Part of a small language model's weights.
Size: 19 layers, width 384, 3 heads of 128, MLP 1536 tanh GELU, 40.4M parameters.
Each number is 50 + 10 x the weight over the matrix's rms, rounded and kept within 0 to 99. Layers, rows and columns count from 0.

# layer 12 MLP up, 1536x384, rms 0.0283, rows 1329-1365, columns 192-383
48 45 37 32 54 46 46 52 39 55 51 44 35 61 50 59 53 51 63 38 42 49 39 48 63 48 43 41 59 57 42 53 34 35 42 45 36 39 51 48 45 49 36 49 56 42 45 32 57 62 46 55 54 60 57 45 40 38 76 44 45 71 50 61 73 38 52 41 33 58 51 49 63 41 58 49 50 52 42 47 57 40 58 49 51 49 40 52 69 66 43 55 64 56 47 60 46 54 54 41 40 56 56 55 43 74 56 47 41 57 38 55 39 26 50 43 43 60 56 46 49 36 38 55 51 57 54 49 48 48 52 36 58 38 42 63 52 58 52 57 42 44 48 55 48 43 46 38 40 43 38 59 54 62 54 40 66 60 56 49 57 66 55 65 53 41 48 32 52 53 55 42 55 70 63 34 55 53 49 49 58 55 49 73 47 55 34 52 55 50 51 53
54 69 45 55 65 59 59 56 49 60 47 56 45 69 31 53 44 44 38 54 49 48 50 42 46 47 44 38 45 77 53 50 35 53 61 39 50 58 51 49 67 51 51 44 29 41 44 27 48 62 44 55 71 56 33 67 55 59 60 50 49 46 57 51 69 63 47 51 52 43 67 48 71 32 44 43 44 64 58 39 50 41 57 53 45 50 56 46 58 49 36 37 43 60 56 78 55 51 36 44 48 45 46 38 49 43 50 37 52 49 53 36 48 62 33 49 42 36 52 50 43 46 50 45 49 45 41 49 39 52 42 53 42 36 44 70 32 59 71 58 29 72 53 50 68 24 62 56 46 51 54 47 48 52 50 25 24 58 77 54 39 46 47 60 38 52 71 51 40 49 59 41 31 30 44 62 42 53 43 49 41 57 50 46 48 46 38 41 77 63 40 61
49 47 55 61 52 68 42 52 34 73 41 60 51 61 47 56 31 63 55 43 64 31 65 44 42 62 41 39 51 57 61 38 49 60 47 56 65 48 47 55 44 29 39 42 61 47 50 39 37 70 57 51 54 62 52 40 50 48 58 29 60 51 65 60 47 42 53 39 74 39 50 64 36 37 38 51 54 51 52 62 57 56 40 60 76 47 54 45 49 70 59 50 49 52 44 47 44 62 57 35 47 45 37 46 55 68 43 42 51 35 60 50 28 48 39 54 68 50 58 56 57 65 48 65 43 45 48 40 62 38 37 43 61 61 51 51 63 60 58 55 64 61 54 39 40 49 42 55 50 54 54 52 55 68 43 55 41 49 48 56 56 52 51 50 52 45 48 45 45 38 43 43 60 50 54 41 46 50 41 39 43 45 36 49 47 39 41 64 54 49 58 44
56 52 43 29 46 53 57 55 43 47 51 37 58 18 40 57 26 67 45 41 65 49 46 55 53 44 36 41 61 44 55 46 53 63 62 46 55 22 42 41 61 48 41 45 44 40 54 41 41 57 48 54 56 55 41 56 65 47 48 51 58 28 35 43 44 55 39 64 52 54 50 69 44 61 44 51 55 30 44 64 43 52 48 45 34 61 54 58 57 61 47 39 51 60 41 46 53 55 52 61 51 48 38 55 45 60 49 64 60 61 61 39 38 42 50 45 57 48 46 51 44 54 62 54 54 49 47 32 61 57 55 51 54 40 57 57 57 57 53 37 52 41 54 43 41 46 55 42 38 65 50 58 44 55 42 56 38 38 67 47 50 65 53 52 52 34 56 33 64 49 56 55 40 37 53 38 54 73 46 31 47 48 57 44 44 58 57 54 46 47 47 45
64 45 41 51 55 35 68 55 39 62 42 56 45 63 50 40 49 53 31 58 65 54 31 44 61 55 50 55 55 45 63 67 55 43 38 59 58 41 71 50 57 40 38 49 57 64 59 45 54 48 46 48 48 58 74 51 58 54 46 55 25 54 47 59 50 50 43 53 43 67 62 57 62 52 38 32 40 70 64 53 59 49 65 58 45 32 63 53 63 39 46 61 40 64 52 72 39 42 51 45 50 45 62 46 55 53 53 45 36 34 42 40 45 51 40 58 41 72 48 45 47 57 53 53 38 31 42 47 46 50 60 51 33 43 58 63 47 57 72 38 49 48 50 39 51 33 63 56 52 55 59 45 55 51 45 19 37 44 61 71 38 46 53 51 36 41 76 41 49 30 64 29 49 37 45 52 57 60 71 55 57 60 50 72 45 61 54 47 53 51 57 39
54 47 47 57 46 55 43 73 35 48 34 41 40 62 39 47 45 37 51 61 44 40 49 47 66 58 51 60 37 67 20 57 31 27 53 25 45 52 48 40 58 60 48 34 52 46 68 54 35 56 58 61 56 42 52 51 38 49 49 41 65 70 41 58 67 42 48 30 47 46 35 63 57 51 53 45 49 46 71 50 55 42 49 56 60 19 56 50 51 61 36 61 38 58 46 68 78 47 42 57 47 40 47 45 58 58 55 46 61 51 39 38 38 49 52 49 54 70 55 53 43 50 38 52 57 54 44 49 63 48 68 54 56 76 50 63 43 56 47 47 50 52 41 49 44 46 54 66 48 58 25 45 60 61 67 51 37 51 51 23 38 61 62 46 43 58 55 48 41 70 52 71 48 67 45 46 60 34 38 50 55 59 35 55 37 30 35 27 48 58 30 39
40 34 41 53 33 44 49 41 50 51 41 46 52 54 48 57 41 41 43 59 55 46 65 61 55 49 55 27 81 52 17 55 46 45 42 60 69 46 53 41 53 58 58 43 46 45 51 70 42 55 52 48 41 47 45 45 45 45 57 51 35 35 53 71 57 24 48 53 32 41 59 65 52 66 51 66 63 35 40 49 68 48 42 42 45 37 36 56 50 68 54 52 53 50 30 51 56 50 55 45 57 52 56 60 58 52 62 52 54 50 43 50 50 62 38 53 42 56 33 52 63 59 45 40 58 58 33 53 61 42 54 67 50 37 55 44 65 58 63 36 50 47 40 46 51 50 45 69 45 62 43 41 51 45 46 40 51 45 53 46 35 60 53 40 67 43 51 38 57 45 45 54 60 42 55 45 55 75 45 59 61 58 56 35 56 43 88 46 61 53 46 54
47 42 58 39 51 62 63 38 37 58 47 51 52 53 46 46 41 54 56 51 43 45 50 47 49 48 47 44 35 57 50 60 62 53 71 42 52 54 50 48 41 59 50 39 51 45 44 65 54 54 50 42 42 48 72 40 63 55 49 46 58 34 41 43 62 41 46 45 63 44 51 53 63 46 47 71 52 65 40 38 45 41 47 64 54 56 42 43 37 44 50 65 56 65 68 59 43 44 70 37 46 52 40 55 53 52 38 49 46 45 52 46 38 54 49 56 51 51 51 57 52 36 35 59 40 41 41 45 63 56 51 49 39 46 41 34 58 54 45 37 68 72 36 34 59 47 51 63 38 44 57 52 63 71 45 68 59 38 58 48 48 54 41 36 42 60 67 33 59 59 55 50 50 53 61 56 59 46 32 37 74 46 43 73 54 76 60 46 31 55 51 31
51 55 51 65 38 50 65 43 64 56 49 50 67 62 26 44 40 69 43 41 57 49 47 35 84 30 45 50 61 63 45 45 37 51 50 51 57 46 40 44 49 51 49 55 47 52 52 52 27 58 31 57 60 46 54 34 50 36 67 31 38 42 58 45 40 33 55 52 50 57 66 54 71 47 52 68 39 51 50 44 41 47 61 51 45 42 55 56 54 48 39 44 47 53 47 49 66 43 53 53 52 38 47 54 50 47 58 48 39 46 54 67 58 50 55 50 70 53 54 48 47 49 64 67 59 57 49 51 43 48 43 25 50 40 54 67 67 34 57 72 53 66 44 42 40 45 59 69 45 57 59 56 51 47 66 51 57 70 49 35 54 41 40 37 38 54 51 40 42 59 60 42 50 50 56 42 39 53 41 61 46 39 48 41 52 74 54 22 42 49 60 47
65 70 49 54 51 39 20 58 63 54 32 45 57 62 53 44 47 49 55 47 57 59 38 54 34 36 60 58 40 45 49 35 58 41 50 54 40 44 55 47 63 55 41 27 61 55 45 50 50 50 39 40 42 55 28 59 42 45 42 63 61 56 49 56 49 61 59 42 42 48 47 45 66 43 59 74 46 42 48 52 56 47 63 38 62 54 47 53 45 53 49 67 54 33 64 51 36 53 44 45 49 46 49 37 62 56 64 50 57 44 59 40 46 61 48 67 68 57 47 45 47 53 52 48 48 38 57 55 50 53 53 50 27 43 51 60 52 56 60 51 45 45 40 62 39 48 46 60 45 47 54 60 56 67 41 42 36 46 48 48 42 55 71 44 49 65 53 60 62 46 41 39 52 45 47 52 53 69 55 51 58 51 43 58 54 61 51 39 55 46 53 52
55 50 68 51 48 49 45 66 54 53 47 37 51 52 48 44 44 58 52 47 47 46 43 44 45 45 48 41 45 46 45 29 23 44 44 42 39 43 57 50 58 51 49 50 65 48 51 41 42 45 48 55 45 40 50 41 51 56 57 52 34 49 61 80 64 54 52 63 50 50 48 47 49 49 56 50 66 41 49 35 49 55 64 37 55 63 49 63 50 56 54 48 48 56 51 64 48 37 50 42 47 39 41 52 44 52 45 48 37 42 54 66 44 47 65 50 54 59 62 39 48 49 48 59 62 37 66 41 52 34 67 60 62 68 55 51 48 70 74 44 40 64 54 48 40 38 58 56 52 42 51 46 47 54 51 49 40 51 51 55 58 45 43 73 46 56 46 45 37 43 54 45 47 61 47 39 60 60 58 42 40 64 43 44 50 43 49 48 47 32 68 43
55 49 38 61 59 47 35 70 41 41 69 58 34 43 51 54 56 43 63 63 49 57 59 52 68 66 46 39 50 58 41 53 50 43 48 53 45 44 46 47 69 52 52 33 54 44 64 39 28 54 38 63 59 63 54 27 41 49 50 40 41 41 40 68 42 33 46 55 57 50 51 39 51 36 48 59 45 65 72 68 52 47 42 53 39 55 50 51 46 41 45 36 37 36 52 63 46 71 55 45 40 42 64 58 54 42 77 46 61 44 34 24 25 47 52 72 69 55 45 35 46 50 60 61 34 30 55 46 69 48 68 41 42 69 58 49 41 59 40 39 31 50 57 26 41 60 45 63 49 47 46 47 36 76 58 51 51 47 51 36 34 52 33 71 40 55 69 41 43 44 41 49 42 50 44 54 66 39 48 37 57 49 43 39 50 48 39 44 48 23 43 62
30 31 63 46 32 59 71 61 38 68 44 58 53 46 44 41 44 58 47 42 59 44 60 65 34 29 33 57 41 59 51 52 43 49 46 41 49 46 56 48 59 43 38 43 57 50 46 58 44 69 48 56 56 45 43 41 47 54 66 50 57 58 44 53 46 49 54 36 56 54 38 42 68 53 32 73 44 44 51 45 51 55 62 36 59 55 60 57 62 42 67 60 51 51 54 53 44 44 32 40 40 55 52 52 54 39 61 45 39 43 58 56 39 42 24 66 61 57 37 45 55 60 55 40 35 61 45 51 61 43 38 49 45 53 44 50 47 52 51 61 49 67 64 47 57 43 55 37 51 54 43 58 52 62 38 27 52 41 38 58 41 33 68 47 48 55 53 44 41 50 43 50 57 51 47 40 52 52 37 56 57 50 46 75 64 63 55 43 37 51 38 40
34 53 55 52 41 51 42 64 49 43 62 63 52 61 35 53 60 31 56 61 52 46 46 47 54 46 53 53 37 54 32 64 50 48 55 41 66 48 48 45 60 52 38 50 38 30 46 44 44 47 54 41 52 35 60 56 47 56 35 49 53 56 33 34 67 39 56 38 43 61 54 59 40 43 47 54 48 49 52 50 57 40 35 43 49 52 41 53 57 50 55 51 66 51 48 37 60 46 55 45 42 45 48 52 57 59 67 50 53 26 40 51 57 64 49 45 55 40 40 43 52 46 57 54 45 39 76 25 58 53 55 52 43 56 48 60 60 56 71 49 56 48 48 52 73 50 48 42 63 59 40 49 44 53 62 51 63 47 48 56 58 46 71 44 33 45 55 49 41 40 49 46 42 42 56 51 51 49 56 48 71 50 40 38 59 49 48 52 48 42 29 36
57 56 40 39 63 66 51 54 38 60 64 45 49 49 40 38 51 45 40 43 72 50 48 40 42 34 50 67 68 37 37 52 20 60 56 31 56 56 56 17 51 64 40 51 54 17 51 32 32 57 59 45 50 47 59 55 33 38 36 30 55 34 63 68 45 48 41 53 60 66 54 49 55 46 55 49 39 66 48 54 34 32 54 42 56 41 32 47 55 51 47 46 56 54 61 53 57 56 29 27 60 53 69 48 36 44 72 40 47 52 58 42 49 34 61 35 61 67 54 50 55 51 44 64 56 46 56 55 62 57 36 58 57 50 42 68 48 55 55 54 33 57 33 42 56 40 48 76 52 71 68 38 49 52 46 54 41 71 75 41 42 58 57 52 38 55 60 51 59 49 40 57 34 41 66 55 48 40 43 37 43 50 56 45 58 51 54 42 49 65 58 43
59 38 41 55 56 62 53 54 45 50 59 54 56 43 47 52 68 52 49 47 51 56 53 55 50 35 55 33 52 55 40 63 25 48 52 49 52 57 61 48 67 37 45 43 80 48 50 51 40 39 33 63 59 32 59 30 51 55 53 52 35 70 51 67 48 48 45 53 42 33 47 55 40 46 37 53 32 58 69 44 43 47 54 54 55 41 54 64 55 54 55 44 56 49 52 62 77 46 49 35 32 57 45 51 42 35 81 35 50 57 44 46 42 43 34 47 41 60 47 43 69 51 47 37 50 53 47 31 56 44 47 48 50 54 56 52 66 48 45 49 61 59 38 56 57 37 51 49 49 60 54 42 52 58 70 60 44 35 50 39 52 30 49 57 47 58 50 42 54 55 41 65 51 39 53 47 63 54 33 68 36 73 66 45 59 46 51 44 27 40 42 58
43 40 42 53 54 44 53 47 50 64 42 62 47 52 50 45 56 56 41 33 44 50 48 62 64 48 52 57 64 51 54 44 43 25 47 39 56 39 39 29 54 48 37 43 57 64 56 41 41 57 56 37 49 33 46 46 64 44 56 54 59 73 64 32 54 47 51 41 50 61 63 58 32 53 44 71 51 51 48 34 53 35 46 68 32 41 53 53 66 54 32 37 43 53 32 73 60 32 76 41 34 55 53 48 66 59 51 50 47 56 36 48 47 36 52 54 51 47 33 45 54 49 51 38 40 55 52 56 69 61 48 25 39 56 44 39 45 38 47 46 59 43 51 38 49 45 55 60 43 40 60 67 48 52 42 57 36 59 50 51 51 41 61 60 42 66 54 55 48 41 60 48 57 44 56 53 53 51 65 38 39 68 45 60 46 32 64 46 48 40 40 40
63 66 41 31 58 62 44 46 58 58 78 71 53 51 51 52 32 42 39 60 65 49 64 49 54 38 69 50 62 78 57 37 42 75 43 51 67 52 38 45 50 49 41 70 48 37 63 32 50 46 55 69 56 40 49 40 59 60 44 48 34 43 51 54 35 57 43 45 33 45 54 64 52 50 41 45 34 42 55 54 63 52 33 56 58 35 64 51 51 61 47 52 53 58 50 60 60 49 61 19 61 44 41 53 56 34 33 47 34 36 52 61 43 50 34 62 47 32 60 49 50 57 53 37 67 46 57 49 33 53 46 59 59 59 50 30 64 61 74 32 56 53 54 33 46 33 51 50 38 43 47 55 63 56 52 37 44 54 69 65 46 55 52 68 46 50 42 52 32 50 66 41 55 40 63 50 52 55 43 50 62 57 56 61 60 33 59 53 59 60 46 39
50 60 50 71 54 40 42 57 31 57 52 57 54 53 44 43 74 33 66 52 54 43 44 54 51 50 38 66 28 47 61 48 24 46 32 51 53 45 46 36 50 64 46 53 48 42 62 38 38 53 44 47 52 56 67 58 44 43 58 24 37 38 46 57 53 44 50 71 54 45 43 60 36 63 30 51 46 55 61 47 53 46 65 69 49 35 49 61 50 48 46 58 42 66 69 54 39 39 44 37 39 50 57 51 52 57 54 58 29 35 42 50 45 44 55 49 73 44 48 43 46 39 49 53 54 58 63 36 50 39 59 49 55 68 59 56 64 49 51 52 51 71 61 69 60 44 56 46 45 46 54 43 50 43 47 35 52 51 53 44 28 61 71 55 42 50 55 43 47 60 53 54 59 48 51 53 56 43 41 42 51 58 44 67 58 55 38 55 59 53 48 32
67 55 58 52 43 58 56 69 72 71 61 36 45 53 60 58 42 52 74 39 49 58 54 48 42 41 36 45 45 23 36 31 48 24 42 61 65 46 60 37 42 53 58 52 29 48 70 54 43 59 47 36 46 59 56 55 50 44 55 37 47 47 59 42 42 24 37 56 60 43 31 26 53 66 43 46 63 70 50 48 56 54 49 58 49 52 37 48 48 58 65 44 54 56 31 66 48 66 49 61 56 49 42 55 49 37 59 35 42 44 44 54 45 59 40 52 62 45 52 63 50 58 50 61 58 44 42 35 63 72 51 49 48 43 58 37 65 62 44 34 61 50 51 49 50 46 62 50 33 60 60 58 44 61 41 65 45 51 35 59 37 46 58 43 57 37 56 46 53 45 62 61 47 51 55 37 48 44 53 35 50 39 52 40 44 31 58 57 37 37 53 58
66 47 48 57 57 39 49 48 49 70 21 37 65 45 44 58 38 48 67 59 59 49 53 45 43 62 68 51 59 62 71 50 44 44 68 36 36 53 48 52 45 36 49 49 47 33 48 56 66 57 37 55 39 32 56 70 40 58 66 36 58 44 64 61 54 57 50 34 43 39 42 35 52 62 49 40 39 45 53 55 58 49 61 55 38 43 58 62 41 55 60 53 69 39 62 41 66 27 53 56 40 40 37 35 47 44 47 44 46 39 56 54 60 53 57 47 44 41 55 60 62 50 42 43 63 47 36 45 59 57 45 44 56 54 49 60 61 50 59 34 64 48 48 41 57 47 44 43 69 47 40 50 45 56 52 61 38 46 35 40 45 60 43 49 48 52 45 34 57 63 67 37 58 55 53 45 53 62 47 34 46 57 31 53 44 65 40 62 61 39 43 51
56 65 43 52 53 37 33 38 51 45 62 50 40 42 53 47 53 41 51 58 46 54 64 34 46 38 36 62 45 67 46 51 41 59 50 53 52 53 55 38 61 64 46 66 58 51 52 40 49 54 44 47 43 60 52 63 58 55 33 50 22 53 37 50 54 43 48 66 44 41 76 39 51 46 45 50 37 50 33 41 58 55 82 40 65 60 44 58 71 47 57 35 53 58 45 47 44 35 35 26 39 54 50 37 35 43 56 55 53 34 48 49 39 51 42 66 51 49 49 41 56 52 46 60 42 50 45 56 51 53 64 57 36 26 51 56 44 46 37 53 56 57 46 60 58 47 54 52 52 71 35 37 62 53 42 50 58 53 72 43 49 51 57 56 45 57 53 48 54 52 51 44 58 45 47 39 43 65 40 52 63 66 67 71 64 43 58 43 50 47 45 52
39 50 43 72 41 41 47 43 39 50 56 31 43 60 46 60 49 57 41 63 49 33 41 45 51 45 56 54 33 54 49 46 46 45 38 61 34 52 44 45 60 57 46 54 56 54 69 34 51 57 39 43 52 62 65 45 46 60 63 57 51 51 49 50 65 33 54 64 43 50 33 44 55 52 58 69 58 48 40 30 66 51 47 47 47 37 60 62 44 57 32 55 44 65 67 42 49 46 54 49 56 63 32 44 65 40 50 47 39 33 47 53 50 55 51 62 51 50 53 53 42 60 40 56 33 64 45 50 39 42 53 66 51 39 50 60 44 49 49 47 55 40 49 61 60 46 66 49 45 61 50 54 54 42 69 52 38 52 43 31 51 59 58 54 58 22 38 48 49 36 52 40 44 61 53 39 49 72 34 49 49 32 36 43 56 59 52 52 59 58 58 62
52 50 54 58 44 45 39 38 46 73 41 34 50 61 51 29 27 59 63 51 55 42 37 50 68 48 43 55 37 41 42 44 45 53 53 35 47 52 53 52 53 41 39 46 39 51 43 51 45 46 46 44 54 45 47 61 61 61 39 55 45 36 63 59 67 40 59 44 45 53 42 71 60 39 43 50 36 28 53 55 67 57 52 57 39 47 46 54 41 49 27 61 40 66 42 45 46 52 39 57 47 62 66 36 51 65 48 65 51 43 36 67 57 47 56 48 58 40 41 57 41 48 61 62 60 36 50 35 50 56 39 47 49 50 40 48 61 61 54 51 48 49 50 54 68 43 65 41 38 53 52 54 63 46 48 47 51 57 38 47 64 53 61 49 42 57 44 44 56 51 65 40 52 46 70 60 37 39 40 35 54 55 40 44 47 51 64 51 44 44 33 30
59 49 53 55 45 37 56 46 46 44 73 65 42 57 36 42 60 50 48 63 63 43 51 48 36 37 51 67 55 41 41 52 40 39 61 55 44 64 47 33 58 47 48 42 66 37 53 40 41 52 54 65 53 26 24 61 40 39 43 41 43 45 50 54 49 48 54 37 50 54 79 43 42 41 57 63 41 45 48 40 52 57 60 44 55 55 63 64 64 57 54 50 70 41 52 28 50 48 68 24 27 49 52 58 49 18 54 55 41 57 57 52 56 44 54 74 40 41 50 46 52 52 31 59 39 53 47 36 62 57 51 69 57 37 51 40 52 58 44 37 68 34 55 40 65 63 54 57 38 40 61 58 51 62 49 58 47 52 45 39 56 38 47 54 44 36 67 46 39 46 37 49 55 56 51 52 67 73 54 53 65 66 41 64 48 36 56 51 48 22 41 53
55 54 40 66 50 52 53 66 32 52 43 63 64 28 40 56 48 51 51 55 36 23 51 47 49 41 33 46 49 57 36 46 52 53 38 58 42 51 53 42 48 62 38 51 38 50 50 53 47 48 50 56 35 56 52 48 69 35 58 32 47 45 54 49 53 31 43 32 57 52 39 62 42 49 55 42 53 64 48 50 52 45 43 58 51 36 52 56 71 46 53 45 61 64 47 53 58 46 43 56 53 57 38 44 71 62 46 26 35 57 62 70 54 56 59 49 51 50 69 44 62 33 55 59 41 46 62 53 77 64 55 30 51 47 60 71 56 58 61 65 37 60 19 50 50 32 51 54 54 57 46 49 64 57 49 47 38 58 46 47 54 62 65 60 64 56 67 57 63 60 50 48 46 38 46 48 55 59 44 47 62 69 53 52 43 49 41 66 47 63 50 52
45 34 35 54 52 59 50 35 59 50 66 50 47 39 64 42 51 51 64 61 50 49 63 26 40 65 49 59 71 70 56 45 42 48 50 47 39 54 61 48 58 44 40 52 53 52 65 59 40 53 52 53 58 68 49 37 47 46 43 62 42 37 51 52 44 44 43 50 51 63 45 49 36 62 40 51 74 44 56 36 48 47 63 64 46 40 57 44 64 78 47 42 57 62 57 44 55 44 38 51 50 59 55 37 44 53 72 52 49 60 43 51 38 52 46 62 63 61 40 45 46 50 35 67 63 42 41 50 42 48 46 52 36 68 51 53 57 48 68 60 23 55 43 55 53 48 63 56 51 40 61 49 50 46 49 61 60 54 42 40 42 53 46 65 75 55 52 72 52 46 44 24 27 38 57 44 68 46 36 58 49 54 32 44 62 44 37 39 32 61 46 32
39 59 59 54 54 53 55 60 58 49 53 44 56 60 41 47 45 48 48 60 49 55 45 46 44 45 63 58 61 40 56 50 46 24 48 52 40 54 39 27 58 39 44 56 47 54 75 25 58 48 56 54 63 27 28 51 71 41 72 45 61 37 52 49 44 59 41 37 48 46 60 52 54 67 53 53 49 50 65 23 72 52 61 60 52 30 63 54 60 53 50 41 49 64 64 59 49 43 31 53 45 56 54 56 56 39 65 46 44 55 54 48 44 40 51 48 43 55 61 58 65 66 50 61 43 65 46 50 61 55 35 52 59 56 45 60 55 53 40 46 46 44 46 53 52 49 47 46 62 46 36 45 52 33 62 52 44 40 43 53 58 63 38 52 50 44 57 44 60 54 39 51 48 42 54 41 46 42 36 46 52 54 27 48 37 31 51 49 44 55 43 49
48 46 62 49 47 56 51 55 43 46 28 45 51 43 55 60 39 59 56 60 40 58 43 58 60 51 44 62 49 47 55 38 45 40 57 37 32 55 44 38 59 56 45 52 59 47 42 43 49 55 56 51 26 56 45 37 46 20 44 27 39 53 43 58 47 53 48 52 55 57 50 44 34 54 40 61 46 51 44 66 63 43 71 53 47 45 61 47 53 51 62 35 64 50 48 53 57 45 54 42 47 43 57 48 35 42 52 41 44 52 42 52 45 34 58 41 43 53 52 56 60 42 53 58 52 56 51 44 56 53 53 61 56 58 49 64 58 49 59 47 43 69 40 31 31 58 53 53 58 49 50 46 52 46 51 62 48 59 22 49 44 42 62 46 43 65 69 63 56 58 59 59 46 58 55 70 39 49 51 52 50 51 59 43 31 21 49 56 41 43 49 40
39 32 52 78 33 61 62 53 47 67 53 41 61 33 45 39 48 52 43 51 61 64 65 40 41 52 59 37 45 46 41 50 55 60 48 51 30 59 61 59 44 75 50 36 51 48 61 47 49 57 59 47 62 46 70 56 52 40 56 57 43 57 60 53 60 48 43 54 51 71 72 65 40 59 35 38 39 38 52 48 51 51 48 49 48 42 54 76 40 35 47 47 49 48 62 62 66 22 61 48 48 35 58 50 60 35 49 52 42 64 28 58 44 48 28 69 46 40 46 27 41 39 42 68 44 53 41 29 43 46 51 62 55 43 47 55 71 46 20 44 39 55 51 48 47 39 82 43 62 49 41 70 62 39 47 45 41 59 51 59 52 53 67 36 37 31 56 57 44 61 30 44 63 50 55 60 41 78 42 41 50 65 58 53 66 47 46 47 71 54 34 33
47 48 47 52 41 51 50 57 49 55 50 48 45 48 47 41 50 34 64 57 49 60 78 60 62 53 52 55 50 62 45 48 48 43 57 44 60 55 59 38 52 52 42 54 43 21 65 39 53 41 38 52 44 53 46 62 50 36 65 58 66 37 56 63 51 38 55 54 61 58 56 60 51 67 47 39 43 35 67 50 60 61 58 47 47 44 49 40 48 47 48 41 59 48 34 57 46 45 47 64 32 52 38 40 50 43 31 26 49 43 38 61 49 50 24 61 49 41 42 34 57 38 42 65 68 58 56 39 36 46 47 40 59 49 61 37 66 48 62 27 29 47 54 55 37 49 53 49 69 49 42 53 44 70 59 46 43 43 59 55 66 62 63 46 38 40 43 63 41 57 42 47 41 41 47 35 59 39 46 59 64 43 36 50 66 64 56 53 60 52 60 55
72 48 43 46 45 47 27 51 43 51 41 40 41 49 56 54 49 51 42 62 61 51 51 49 32 47 70 53 53 46 43 51 45 48 41 54 44 63 42 47 36 54 33 55 57 45 53 39 29 59 59 56 40 42 45 48 70 50 50 29 48 67 57 56 72 56 49 54 54 47 37 59 37 63 47 57 50 51 64 58 42 49 67 35 53 35 58 62 61 43 64 32 53 37 55 68 51 56 33 39 47 34 43 64 34 32 41 38 47 41 48 65 65 47 42 30 42 60 42 42 43 46 45 59 56 38 45 56 50 58 55 36 48 53 41 40 41 50 66 51 53 52 59 51 71 54 51 39 69 49 54 48 52 44 39 35 35 55 43 51 34 46 67 72 41 44 47 61 58 49 56 55 46 53 53 45 41 59 57 39 43 55 52 68 51 54 67 52 56 56 53 44
38 39 61 60 63 42 38 58 42 47 49 59 50 52 32 40 45 45 44 67 43 52 49 54 72 42 45 52 68 49 36 45 36 35 64 54 62 51 48 48 59 49 47 38 50 51 56 46 47 53 59 54 40 58 59 58 55 48 47 42 50 40 57 48 56 51 50 64 50 35 63 36 55 59 43 61 53 58 47 53 48 52 54 52 42 68 45 51 47 78 26 39 46 54 57 77 44 30 69 42 49 44 47 65 51 41 49 66 44 53 38 36 66 54 46 49 55 26 54 45 69 48 44 69 34 63 44 57 51 50 44 43 63 61 49 38 41 54 43 38 30 49 43 37 51 49 61 43 54 49 65 72 53 39 47 51 54 61 39 52 65 53 44 62 52 58 42 71 33 45 54 53 48 55 53 24 57 53 35 46 52 55 65 51 57 69 45 21 50 43 51 34
48 53 50 35 41 31 59 33 49 62 46 30 37 44 61 61 52 47 30 63 49 50 52 67 63 56 69 55 59 75 63 68 59 59 79 50 33 47 53 47 55 49 40 44 52 46 34 44 51 63 51 36 59 53 50 34 40 53 46 50 40 47 42 74 63 63 47 65 45 58 72 60 41 66 55 65 42 35 47 42 54 43 60 48 43 33 46 58 57 48 52 57 63 52 54 70 46 59 64 42 35 57 45 25 37 45 40 51 57 55 52 48 38 38 60 53 37 50 47 41 49 46 64 45 32 39 49 46 48 71 58 52 56 40 55 47 69 64 37 57 52 50 43 52 36 39 45 68 56 49 59 37 57 53 48 47 44 54 44 48 46 56 46 71 42 45 48 47 48 62 43 51 59 59 55 35 52 56 38 54 56 58 51 69 50 56 78 56 51 42 46 32
53 68 36 58 71 59 47 50 43 55 63 58 56 47 56 57 55 35 53 53 45 40 56 67 50 41 69 52 64 53 46 51 50 37 46 53 36 48 57 53 55 55 41 49 40 50 67 35 37 55 63 46 54 51 39 62 63 57 50 50 41 46 31 57 67 41 57 54 62 64 66 40 41 32 45 56 44 55 54 45 55 57 63 49 61 50 52 57 47 58 42 33 58 46 55 48 33 51 65 35 36 59 45 35 57 37 49 41 60 46 58 53 40 63 65 50 54 44 27 51 49 47 47 45 44 52 58 40 48 38 51 33 60 71 49 43 60 59 46 61 53 67 53 62 46 40 55 45 57 54 51 65 56 47 55 40 53 44 54 41 45 48 57 43 51 61 67 44 52 48 60 44 48 56 54 46 63 44 35 36 49 54 67 53 35 51 45 50 33 44 44 48
59 53 44 48 57 31 48 59 53 60 59 58 52 28 42 48 55 46 42 56 73 45 54 52 56 69 67 55 47 56 41 60 35 55 66 63 52 60 55 42 51 61 60 57 38 37 68 49 53 58 54 62 63 44 63 49 55 34 55 39 42 54 68 44 53 49 47 49 55 45 40 39 34 68 57 70 57 51 52 43 59 45 51 54 38 50 58 44 47 66 40 63 66 55 40 43 56 68 62 57 37 59 51 47 70 41 48 47 46 52 48 61 48 34 52 39 68 52 59 42 45 35 35 63 35 45 27 33 53 47 50 45 42 53 45 33 52 60 54 54 44 38 55 51 43 44 64 43 45 54 44 59 67 47 53 43 39 69 55 41 39 53 63 53 47 49 45 59 66 48 57 40 52 54 66 52 55 53 62 57 32 28 47 38 50 58 46 38 64 43 36 40
41 56 56 61 66 61 49 41 58 66 50 44 49 62 58 37 39 51 54 46 39 43 76 54 37 45 62 78 45 53 48 57 60 49 48 34 46 62 46 52 66 52 41 50 55 42 53 44 51 49 52 58 53 61 55 61 47 41 50 53 44 37 62 43 51 38 41 46 70 67 56 43 46 30 28 51 43 47 31 52 49 45 61 58 49 36 45 34 57 53 44 49 72 60 69 37 51 53 39 59 30 56 66 39 59 49 61 36 49 58 44 42 63 49 51 72 43 39 53 48 56 49 38 72 75 43 51 58 64 38 55 27 60 71 39 53 53 50 40 45 53 57 39 54 68 56 69 48 52 50 54 54 68 41 56 34 40 43 31 30 58 64 50 55 49 47 57 55 50 44 53 54 60 48 79 45 58 56 34 53 61 55 48 68 52 51 42 55 58 46 47 50